config.yaml
n_layer: 11
d_model: 256
n_head: 6
n_kv_head: 6
head_dim: 32
d_mlp: 1024
vocab_size: 2048
activation: "squared_relu"
norm: "rmsnorm"
norm_place: "pre"
norm_eps: 1e-06
positions: "rope"
rope_base: 261000.0
rope_fraction: 1.0
qk_norm: true
attn_scale: 0.177
bias: "none"
tie_embeddings: false
parallel_block: false
extras: ["local attention windows", "exclusive self-attention", "value residuals", "learned residual scales", "capped logits"]
init: "uniform"
init_std_qkv: 0.0408
init_std_o: 0.0472
init_std_up: 0.0408
init_std_down: 0.0
optimizer: "muon_variant"
lr: 0.00616
weight_decay: 0.055
lr_head: 0.00549
warmup_steps: 45
schedule: "wsd"
decay_fraction: 1.0
decay_shape: "pow"
final_lr_fraction: 0.0
batch_tokens: [65536, 131072, 262144]
seq_len: 1024
doc_mask: true
train_tokens: 597600000
steps: 4455
dataset: "wikipedia_en"
Each number is 500 + 25 x the weight over its row's rms, rounded and kept within 0 to 999. Layers, rows and columns count from 0. Numbers have three digits each. The size before them is the row's rms in percent of the matrix's.

# up: layer 8 MLP up, 1024x256, rms 0.0735, rows 761-807, columns 128-191
# down: layer 8 MLP down (transposed), 1024x256, rms 0.0165, rows 761-806, columns 128-191
up761 094:478469495514524531522506518507512492497525452483498506474477503532514511508529496552490550470513496517505467477567432509498478476526453473462481466496503503496529519509512520491459505542476476
down761 102:512471489478511476517457507509518504504487454502527545480527498481488487506477492459514529512539511482533508471482508527483464540526460492511521476496499534476512482455481530451469497448503488
up762 110:552457476493479522491519511501498458502510508500463499504500477537518520493501516511453541518508508476490529532492524537507509494432475511498506536521474423485546471517472453468522495520486531
down762 108:491483513497472514526544505527472552492530457509501491523470446507503523540519506522529479511513500545495457498487497509506507523481479531518473531524498484519526491505498482497499527523535488
up763 087:549473524512488507440457466537489458473517485486474504486481500534512525473514477561495504439504524513418512463484518512506489452482510512510475472541471497492453521482517490475481502459488527
down763 083:485497524524480491576533495507497505556540524492507500507564502504451528451508457511525497504493548494499496514483509505516494496495507449501506492487501475460515524473501552493522495504466491
up764 106:485485484479521517473520521505498502496494475529507512503472543533517478552517479520480423501494515512453468518474478517492498474490487495489512500442488518531513470465487515496505515491514504
down764 105:517483478500503506495524516506536499475506489473510456506514463493524502483531493488527502452462466436489522504519504501478539479545481473476482493466510507512484488469487509505528526512501519
up765 105:500521487518482478450530495464538504485510501492493498507488466530470505489460497510486483469500527512549486537499530504511519500520511482494534461495496504469507529481467485515496551510477537
down765 104:501506578470495475482517487479513482498501526546532503507485485487477515526547511537477509509522422520494524482527472490482540507515509498500494513451501497495515526501515487557488459477519497
up766 098:469492530449522484516515516483512502506505575498492468508485455504505480483486543515469515502559475499541512545505496506502526513538492502476468486477513518499504459514516459491488487488533533
down766 098:507489495502471509589517510521529531523527532489507517517472496490491464505476496506478502528492526480570498445513507504531487481509482495454508518486509539515496517553473515474452522522522458
up767 100:483491503517531481489458448486489499504448507533503445510484462488488492475505479480467551449484491541495492491486544507518505487459484514499472482497552475488491501461497536455507493513493478
down767 101:499531489490538500513455478510506523522527537511492486478527524502508517521584519495496527500458510507467487556471509577504498529485469527505498520475520479484465499477509512439490513528490526
up768 106:449509458486478485498565476520490482496516492490493490479527449492553517508499513492499435511487496527485479502504457523499500546453454490479472524504495509482475536527495478477553507476500517
down768 104:504543503511509542439524448497541461464541449464497494461477517499493469495486521479517525495481505487481514509468527475491509501487502533511492538502530496485474443496516515508533527491505486
up769 115:512539486509536476513489485471491501492466488488468479532484467505491483488516480492514496491480461513466516500511530485516477540492436527494501482515528479483447513497474462507573508496512476
down769 111:534450488493487540474541486474543493461513511488461484496477474495449505511502529518488505551518493571514534477523521492522517459528511523484523451509514489460527490508490501501521484474533518
up770 102:463481481521526512502476490495514494494496524503474535499474469486511488538554475535535484511457468553489486517483471507499530487526518506461487510557500515511501471498479479463475483482488485
down770 102:514500454502480514513498524538493500512459451505461469513523484478519497506489466493468485502470485499505476483484501529546500499516444478488496502554513510564514500474507495550536474546490483
up771 097:513490539463462495457469478541503510523513494515508514533489488484502496497502505531464500482543488529509500511548524508481508487509511527526503469514562561501484504500474487540509492525499492
down771 099:530481512498486537585477515512501469483514483501469532486510478498561530518469526520521511491506486520455500527552490526547525458469509522493545491509493493486525482483498513516535445538540511
up772 091:497495459460460437570489528479527511538491481495485491484489475488517493534477522538488483495471490498505511458506480470508492463505497449470545507529490479477510504513477502483506581501532505
down772 093:521497478500521496571492500577536524530503446500501469487488483487465533498459482455499571511472505465525490499485513499514499516516539475514556520487485473509518484437473475494494516491534517
up773 093:512480510462535540541542524494512411497540509469467527497479486478473536521527520450559474505557478496506474534519483507466487500488521484511514484461535520519520512482494510504485497524505471
down773 095:537537460511498497547494447516518506482478501550490499457501489494530510515522489525480497499481518495490487503495478469500527507509513506497522468502504491464490570529505470512513476507497536
up774 084:469499512473513483519521495498531527529521460543492451504505501509482548458473491488515529497482489522504497502475531443497490465501516470443457528478500514514534513566515501472492546478496514
down774 093:541515533509474489595479498539504519511478513514522529465498477507535538487481477501463496512459501468457493480490479522552528453498469521519482473497491476526506490468520478520511510487525486
up775 097:545498481505524497489534553500548533510466510496485488516549523504517505525516536504517497554510531521538506512503492490513475482506522517461521511460477469487510460530474551520536510502509531
down775 100:519526503540516532561486503510496524512478505514473462513512479506507493492502558495483513462470470456500491498484484523437525502470521529501506507527495439514509521506516518521512481514414501
up776 097:464524531513502538515474479527472517547508470485514543477514456527491497509525494515510485492460495523507523518472478487540521449463477468489469511496519512470460470489487490483453491520504508
down776 096:536514514531509453557478528474465486478497478486521446526465459468489514508520488524459500494505487434493520494495514518482503515526481491541493469498492542530508454493485490578510481531498496
up777 098:555533481467513459488495513548525497487488520485494485559470545462487540535492487490506450496554497484533522509465511509438478522482510517525483534523513495516521492455513525505503481461495544
down777 104:509517511477502476564532481547505477499497502467480513490504506479489501532513549497509500490500468496508472421524496518471498492510496515560484488507527452508481479491521485479524478454521515
up778 093:455488519507505487525522518476494499492503489530524505481503483551466510503486459493522455536524461492509504515501505504469503478553536497474506473494509527542463461471472494482503479468496509
down778 093:478464478480512503492413528472459508484504513489484491518488503533520526517455476494443481474472536501544489527502528545464479485526525501560558491542465486510475503512504492515513502466502486
up779 100:493468481498455488495520483545500488473499487512468530481498502451490509490464532476515540498487487486532485522499501500502465494541525530488477517505453497476520496490517488510511524523473518
down779 103:516484518540500493498502522486468542452507501541486460517481510529509477456443492501532476456494533529505507469497495448534516532463467505480550575520489514449491517520471482499542484518502493
up780 097:498514522516535482470504496481478494499520525537543488430524527473481510525505484513521522506456453459526490530499532475534488499498485469471518512478504503496445492501524494506472468491544535
down780 103:473537503512490519475528537540543540463510455532466453537511489499465478521512452525496471483446487523490511496518476425503458493516503509496471503519480537499529523499492526522534503551527473
up781 095:507540484528520515446507452514502469483493474491522524501486473538526537503469521473500480474472488534468537501452498472498509508482476501541521488499519508488488487492492495464527503516497513
down781 101:502494478500516520514485505522493527491505506498560534496473507485515490472523550487517503425499506495495519515496518487522549516504456552527509507481518495513484496493529525495526511514521498
up782 101:497519558455502450482470553540537513527504523493507487520498518508545486508501478450479508479507528473506449483497484479457500506445489476511488498488506513568492463494481518495490494490535455
down782 100:445527499486459480487496466529539469472474491513491439458546523528552514489504484494502507518484471491507477481474539498488473524506485551518512508468517498484509504517505469518483504539473479
up783 103:493500482479489511537525509498524476510523497529492475504476485503475533481496558480507516498513507526483479500552535524522518456503493495455510555482493491549504496488484492487468489506490473
down783 103:497482493516531483450453481487485562528521510485508527484502533496510510488496506523491472486472511529485486518521516498526511514496475457445478506501506501518475494540481481486474532508472466
up784 094:476495542541523524464553518483537561511500544513533515455528489455485511518572482549467483526529451511517486498482442480504506470477494495504504534483470533506507502505468506510533455503521485
down784 090:494521460529529478579480476532517465494460497521510476447512553534472536435532496508525501510470508496511491472500534493486513515516462489486509553528504476501486494496495523477532512453519501
up785 110:524512525504514481507458541500453500466509540508498530536499484453489467463505507501543509544517467468541485499480478534504505509458508549512514525460549505460495508488441539484532513494518441
down785 102:454472480483482470473494492559499498528495468521561488429457489485520446508464486505533499503518457475507488499522519494481579459496512477495496495514543508488504476482527532527460537505490475
up786 100:516523536439475505523500459442478482544498499502500507504471452532508500506546507553493507548469491502504511534529534538533510505514489485467516479494492516457490453479527510518474513483477506
down786 103:538526531481493472533491486520478515505476454505505451519505508477533529480544504500488478544483481504530468506518495528521520513489479499490487511500456454484531492520471485499470503507498515
up787 090:538512501495550535486498503527443497495512485522463508482465463455492499551481520498509503525490504522478542494536496515528518502527497485478502509483501493485502502462544466525501431510511527
down787 097:525523488520533510545471521483496488529525533477456498507502509500533535479494453523451478552477465493486512497533538509450504532470511497513483489491468467514495505474513525537493441488497475
up788 096:475472470495529487517510553494488460517489504500487471494488502534466528474511534514520503507434458538471529489504499478492519530509487486492456537498453486512535472469484506509491483486530542
down788 098:493506505498480466556475520546476453499514503493464485457515477505519535527495524501465483508507436467450474533485502517467420508476521549486499499521493524544530505475511483487479500504490561
up789 102:511494475473510540459487522484472498498540504541495464503502474496520545531448484493492468509539510543535498488520515508520509528505483510540522462441500529490491501501495493516470453455536490
down789 101:503510513441517525471540496497518488484541484470507505475499488517519530478507480516471503496502474500497528473475525519528490492509483518509489530478525519441494491467490502485533483521466531
up790 107:498490514505535500519469486493475508493483505524496442469485485536482522515537489509499534467521503474474466457506502536492494475462464506519522490523453535487493503481469488482494517481469511
down790 104:507487541524530477465563541495501502483481494528499491491528510482523511484527487509532537489549463526512479530481516497483555463486443455448509497508533512485507439500522519504522516491514543
up791 096:521543505499498473490508506503474493501534494517511468480489506496522451542501518489493471508502529498500538504477517509487520539525435539491499466487541477519496490449479527497506477472501526
down791 098:539487486486495496496491489511481479524509474512456515487477545497519486474510494513474523506492552530469492526498526491511472535485464527507478529469525475513502522488472485469467462527467553
up792 100:515480500461500531524486545464508493461493506491513516474494518499477525498516489456487473471534447477514514490497514502442528480431555508485520494538526449470485509520535514533503499495494548
down792 105:489532548472503510429507488519485492499528477512511513506537473511525531526479490485505520526527462524466485507493496514514449491503499497488469506504490498496501511488464496524526501487504510
up793 101:519475477500491505511502507506503518473504500514515498526478470526444501483508504471504518505506532511499501479493518482444515518496506509464475508507542525461532507523511493511541517484481478
down793 100:527505505529490487522515474526511497432526519479478482535514479514481501529491482530525532481524547465498539494495517503504496501453478468510554512486540488536554523486531490475528538517492498
up794 108:493517521522551472484495508513492473494521480512480503529520521505518536530492440530493480523481499492471493516556456514536521475479499504502469484516513492481492512501521497475497523505459486
down794 106:503498528515483504473518505529493520480518499533537471491513516509528484495499516523496520469501491538477503469544494537523491450519535488556528497512524497493518514508493507521491495469487530
up795 089:520523490491489472451479457495540519490528466535502461540494523521432500532482501498501485496577472487530498502529524505530520481490500530457511468463470477521452483523483483490485472451516493
down795 097:500485503522509504531487461444527455483464501435503483518483461465550518489506544513529468528469485539502511524508525479492533516467519519466484517492498498470497493515502519504492533493527496
up796 091:535536524561517442472502499484521524473445492504504507519472500483466532529547514464467524522498511494505478464511519443499506488498518514483490499485489494468487491479474469501487552491501524
down796 097:508500536517507423497509483511469476514496503535536527523515460461504512531451502524507503524490473496474514499522539501477482496485512534528512517499513472480496535489512472478524489473472533
up797 104:489539534482521538533502488517539520499489483502536476521550512546487444502492542496494507479511499504488487501515520464480492460472512487483491517501481534497498506505496496493487547454504492
down797 100:493512509494434497442473456484513512509481518492509471498465487531518491541500497476511442458501505516496462499536495487481511488494505514507463491512515501516486511508549540534469516497515537
up798 088:519492488533515530460500482479476519490505498508462517525494487500506545447503569529517449551493535479470496516491498525472501461502512497524525533512519539493466486487485525511466493478467459
down798 095:498502504496492514442543535528511524529530508496501518507516489554479485447475475464484500496532488496528541489529504529482497535557484492441485510528497482454541542499496467467515490524460502
up799 101:493482492470500506476502501437506499496457519515496501506497480499485507450485500474464526518504507493479496515448516456470486532497478484496501493478512518464484496508458498503554566500474559
down799 103:533473470440536483498494467481503572520495511515531471480478488530485541505502480529497497524547475504548489493568516497491518540506457495458520542482520523507509468455528508530549509506522491
up800 095:440458496462480469506509508509521520491463506500512492498471547483500517530508521485519532511517513514535545496491525507474484507463480489536500489471513520473494501509510521530503527519549488
down800 106:494499502533488496513446499514500542503496510508491497497485534531462514490514509520464511500489530492477501501428521476512509481504492524491531535543443491486494483481515488503466482416514518
up801 096:522505463491530491518476497484504496507488522494464501514511459495510466507529541509477555527497506519487548483502523503541506504508479506507444503475466521496513540497485501527527540522529540
down801 100:480500512454516488532499484522469483510467483494458498468503487532471512517539526534490462523491483524507546513528509471487507517524495491525511485523502490489475497546503500538496499485518444
up802 101:459533521546509544443476539497481473477512510539506500492497498499523511493500464520482474463478518493479512492497524496520540465490501520477511464545474512507509500521533511515477492479492473
down802 101:512546529517510527470536508492491485478503550501502545513543501505505437531504435499501547502472523533478506477512454435547501488472474497502517450517512530497486525488479487454498483481504530
up803 099:551497501472468480471502500488501464525538485490500507513476495496495486493516461484541483510491529489509525459513498523507478495526503486529460519524502534491493488498498480535490533499487527
down803 104:493484497493462549480488493530535478475484446515482524547463488562454497490513519540517494473492521533501499510521491499505512511504461474483483490487485475503512520482472545511507536546541523
up804 106:465508569444526509446539522507466517485515451421483463506518443510558468490487493496515493493510530467458514480487479485507511487489454507496527525529494521510505488465474504498480505521499544
down804 104:491494477481497516554514473505481542519520461495503503497440519565498490487514460531482483503465527471493483465503516510483514495511519488530525497498500491494515489498482534536524510501527536
up805 092:537498489477511442517499516496486457485504551526537510544461474495476524515502517502504526465461477524529549521532481495466473466510499498472474521512450512503522485501485481493480531524482557
down805 099:517442479496468466502500503523489489527494524514448516547504495547524491497561529466489488556533555471456512515471523467502510510514488483487515492496457473516440505471510471539498474494512523
up806 098:503463491490500458542501502479493509472504505504508454501437470430491471466487495487460487496505490531519523503542555499509495518491534508525500515535474499498547557526497524524501499484556521
down806 101:547455494467486498473530474470499497505523541484487526456512503509495465490537517491531527508527549482487478524516531481507493531505502436536507502532524496500466477498507574540510457497489500
up807 094:478543503495495457488484492471506478504501476482590529456491503496527545502497522514519505481520469479533489508490523517482521512535522467519481483500496454512486503494511500490524506527457523